Weights of a small GPT-style language model, trained from scratch on English Wikipedia.
Architecture: RMSNorm before each block, rotary positions, no biases in attention or MLP.
Training: a variant of Adam for these matrices, 147M tokens.
Each number is 128 + 24 x the weight over its row's rms, rounded and kept within 0 to 255. Layers, rows and columns count from 0. Numbers have three digits each. The size before them is the row's rms in percent of the matrix's.

# layer 13 attention output, 64x64, rms 0.178, rows 0-63, columns 0-63
093:138090142127097148163141122149169122146132112132163135097111115095125111089123107117114134103119127143079081127134150146133104123135157130140115194177125158075145105135114112119146140174113128
099:160066142130106104089099101135154148149127132122134135110110149130158107115134117097068164174172131145079098140157136131139117122113112136124132165162135128095113119097148133145113123131098097
076:172135096122115117117173114102133132151131134133145171125074141142134140086120158102134072136192098160148116126114091111095132131125120139124092172157150111121129139159139133124107126150156142
120:123097134129123130116123132174145094111176146158166122170112090146149148158126117095166150124111116136131134090137136125101097114154138136158151130114093171106158106123102084110128125092168101
083:163094138139156106120093185154156154125134139114171119148101132124105122166115146142148100110122079156124078148125126151103143072105138117103101112118081125109105131139144134157127136144132097
095:084146154118134145116123126122146119145172134110110101140096140096142113118175114152111127131118137151101118124099152144164090095131090148121124124098145152093144175059118109116167118113095110
085:154121161157141108121122152178169119086122095088163125141122111105112132167100136075148143098136132099122122122161129130122114155147129098117100110165129131177136124167115122124072139119139144
095:112085123118106146129122130190148108099144152165141157134154117175100141165083140111193141122128114103103148125125157133153121146145148114143132155085119147154143118164109118103120118108164129
094:152130129153108107126142111146140157111128160132140147161151155124158143169040112134139161146124093105125137148113149146116144146097091106110152102157180111134107125122148130147102090109145124
107:152109123146146133131191113125154142079125089156164106126119111076132140146113108093146159106131177127160137128108127132092136152125141114122177150146106121127115116155142130136108136122195143
062:104075082182133153147092124147113150132118131118110093140148131094132136111121111107128149121122144106120171144127153106150157182102181178151115146100109127137113132128145132149140161131097135
084:137153132131137113130126127145126136074146128137140155078073128064150138131127181113134127127116160120141113133153118139109144122123083071113144167144129146138124162082130140121088131142165143
084:150150088095115175166148122127137149151115146072169122147143148107150138128096143123157152131103144135155082144122147079135139133106112122109101132110174135169120145132132157133129119139167171
189:082096131134134088099103092097155165150088101147109136110116151122127108113156135129129103150139139152168144162166124131153159137092131167106122128143144093150091116150159165160105135149137132
091:120143129107136144121166115131130090151173157117108136167148116142121141124136120112151165176135108136134129098105129137135088107160113132156161134051147146150166154108095118089124096104144139
071:133110102108095127098129095151116139136128119132100155111177151161130106128180062149144086123093154103121148153152151177141133114121114177124137119116134125102118073116138143139138136116133107
066:102150192119144089164132138156152112153121115118135101137157101116134124136136106114115169130114131135094081125114155125160116100145116134134140077117112158113137136089113119113160167126062132
079:125106107116139082093095125105115140142153160103137122127108142159129114173122127190135131168144127119095178141106128114114116059119141095120179122089125124144123137098139127140138134155110117
089:124192166120115133144138138082123140157131109110094137116081150107139128157119132120087106126112122130117141136122130133117114106126103087136122059127153127098124142074137148137102159156075140
087:155131146154112098145147093124113139136128160143122119100143138126143090124176152122105165108136166085125163142144107139085139121129141081108157145183174112173128166126129132129116138143113161
087:155152146158155083175126173115139116110113084141151145123113105068115151114121144134120102100135139143143142114106172163108126140133120121137068129185104134090126110125127101129127149117147111
075:143090168113161109136113146128163118111122088107148144111148127120149112075166100122163168110130166152094113120145165113156103167144138169151147155136090152112127110115118124129137127128124080
114:098119163153163099135148129138141085109119102151128127145139090105141155112113084105144130142119149146145120105110158108156113162172095163148168130098099140150157106161098124087115145113148158
122:113075149157167096103142149121137153111128103109144118144098141119134108116135102094118115156147158168132117148153122128093139112113105125110186178151132108155114092148145155145066135138137127
136:113118100141156098123154104098087155176129147119090100144178142132117116085128103182131115149129111114105139153123125126125154125103184121109171164094130112149113125107149127154137134166116129
077:127136062147127172110087157148098128091155149144113117160102125131118180182109156134127136123144127117156151118148136129112154117122118082126127099072127124174129133127126139131115134095157144
088:145139132105119175079112135145120169123151114110151137138132161149145094118155144112119134093148167106066103163100134118079132090107132126109178170143097118138112110120152146149123133127136130
068:121105094153146123157144123139139125137098084131137097127144117099098132133116126134164091083118120188126124125123136089134126157126196158125096106128135132121129067107121131137096151152170137
082:090091114177166125081124122136109152135121131130130129147113127106149143113123126112095131134179098149125114142166133095138162158105117104089159114094080103142102089158152135152109134101144109
093:135133154131168115161174146141142101146147106095159148112121100093125116100137074098117135129109130174084066112140164135152097105155133114140107147111126156098152114119106107105122145132141123
095:092136105132145149101128168182112156117147157118125125174146134140138105143123139124162122129122096123131111142161093139101147134094112110105142092112084141156096130150157137164087082131139086
081:167117130102068109146158121106185137134152120116166145112116159113167107153123131109126125129139145132115116135087138118091087115114101175131125101165153157075119146094131118132103135113137108
092:145176156162114130119127144179110118104145122135110142124100113116134162142137131132100114086148109095111126123067143170102127099140097114138113077120095121112135155090123100126164137079127123
080:154144137106161133150132167105091123118110124086129110131132135154092146135140149114096151174108141133132127128169140150120147098126113068122102149134189098157133182128126134124103099103152147
080:174134157092081132114089135135161104115145131139157140091089138139113101175138186105106132115146161105109128120117120136126083095158098113118083128152141139116158136128102131094116133125112143
133:087129105135105080153124075102115100174149148115089121132128127146135133100157134157109115146140122122128170110160141113118101117157158138145129128134176146148162129111095104092100156134102168
120:137098113160127141143134167119166088094153115164147120140096093071147150134118108145140136089129132145177148093123158177118109119159117117143112109113120139113159143145096123102163103125160135
088:109132149122168134149093172128120128089082083131132093155167103139096159141110161083173140118105130138166117134121102116132172146129153147137145110117108109160126109133132151138110153130159161
070:057095088164110117137116104129125117122153138105095083181131132126142123097158117168148118101143118118166184119154116139097130143141162168129152128145149137149148108127109119111130120126108142
107:115146115124103158143157122065134122136181157081168169113093155121164099135090104155124135115121154108111148127117120115098093087134133112139159142103158137122146156115115120115131146158097128
091:129143113156115138130139096107162127124153125098127157083072114046141142104142112118072141156161130156149103120142166154153121137131074121145112128135132144087125128125125117120120142133135145
066:077121134102106141161081142146129105081126133160155102139143112156126160116103186144159145093137126117131108114120148117140124145148128136141141153143093162129151132160097095096154137079160126
103:131123170123150104134119121106164161134086104125142132083106139113089098159163129116136121139117160132149143160156138156179150126094129125103078129119123101113083147143167152162121156136118101
088:123117125170122145152155127098124124119155125153085129124109146098152123102145098102106136088073101094137169128164160184099133152120138098138122110153166112094130163147126115128133148100145109
071:095101136143133125120106102098114149138096154148077144116117153147148103139135145099109152147074142128128179148175120096139148157099126147141121100096149108172108172110145151152110115120103118
096:174156152150130121111133131122124180129102118119152144108122154090165103135117140110090161092147141113097127167090145115110143132085111128111104089150119100122090150108173151178135126127127119
087:160123080146100132094129115138160125109142147149114125143158115143113141179073122120127108141135094091135120118128088148106136126135134091122162079129163117182130170138127119123098114144150170
109:114107059161119152123153103126127105146157137105112111121163105099126115082172103132115095147102105149141104106160125135113123125152148136139151147141151130151155130136099117097113110158170184
064:143151098111133159092130121158140176134142130095112124133171157107107123141083125159156131137139109086111108157106130148137148139091133114107151151116100118143083172178165135170117114151124124
087:136161108190130111124098123126080120131111146102128146125133130146134149122130137134062103108135123125092131120120158071102129122133129131128092089152154102166143126082113109121125152071135152
096:161112086183138120138146155142120093091136128105166120141145083087120152145076105144120140141141137119173140094137137159099125129154137138145119149141111124139151119173100113109110096126151167
129:118167121126076126113120069144112114115136142136094163127101126139171165100131136127097136140151124077141131109165109095109098142151088147153137161132133157159151131126109114107107112089111158
115:143201129107118110108148079152084117117154152102106151106156125146130152112131143149143131161145155073121143124118142126124124123147093105141177168122127131164139163130114108107118146099135162
098:149162122129090124106124088132159142156123103130115193109087137108158157100127147090096132121166109095089105138138138131107130119122139124149085103119147123117125164068133128137112135120155163
112:104144126089175147162146161106098142166112131105122084152148137125071107128154121164146100151087128163143115145106115114145136103111141139101121158080099139114108105130145142140146136160109104
128:127161138148158102137141133105079159122107160156097133127114148134094123143120132162112138100111110096128138156131097150116174111091144068099135114082121095152100149118158134164151137132103107
123:107135097125087129139100104125100092132149180133152139117123115167135127178113161151115160131142146100145158099143123118112119089161147101144139137126152130180161113150088117086140122127124170
096:110124135149130115124132131124139107100127124121146143135130097122113120106127070155131090079099087120144106109144110162122129114139158178153123121131078129102133139175113086124190134105090100
091:147143155116121137125070174149114087106153114113127105124119095130157147115120159126121118113150128124115110095127147149137102121168133143167088114159071146116163181145097102103135145140103139
144:105138110147125153129100126158091143088101141126130084153162109133114160176098124130127148129101130089180169134151135149145181144105138104121115101139133100160105120169148129149141114094144147
144:166163174105124165114142124127145163125115106125152156101084158124148120125101155068109163116138154137077096154108154121130128132101109122129101127147135110091108164097155145151115146122143121
090:143085106163154102184096162113156127148118164125140087168126116095090133147115140170138127111099112142154102131093146162102143095118147162112091122102120135124126143120118113134163159141124112
133:122167114131092161148150093138139102121160151136121113147103114120119158160138138120117154120105119093163131105126148170098113085151119108147122123115169140132153183114096104097137146087158170
124:131156192120119106097121111145154134141128089128152157109081131117159136113122148091098154149160110160101096126100144085127095108133079145137124127192117135093127125115131116138112119107117126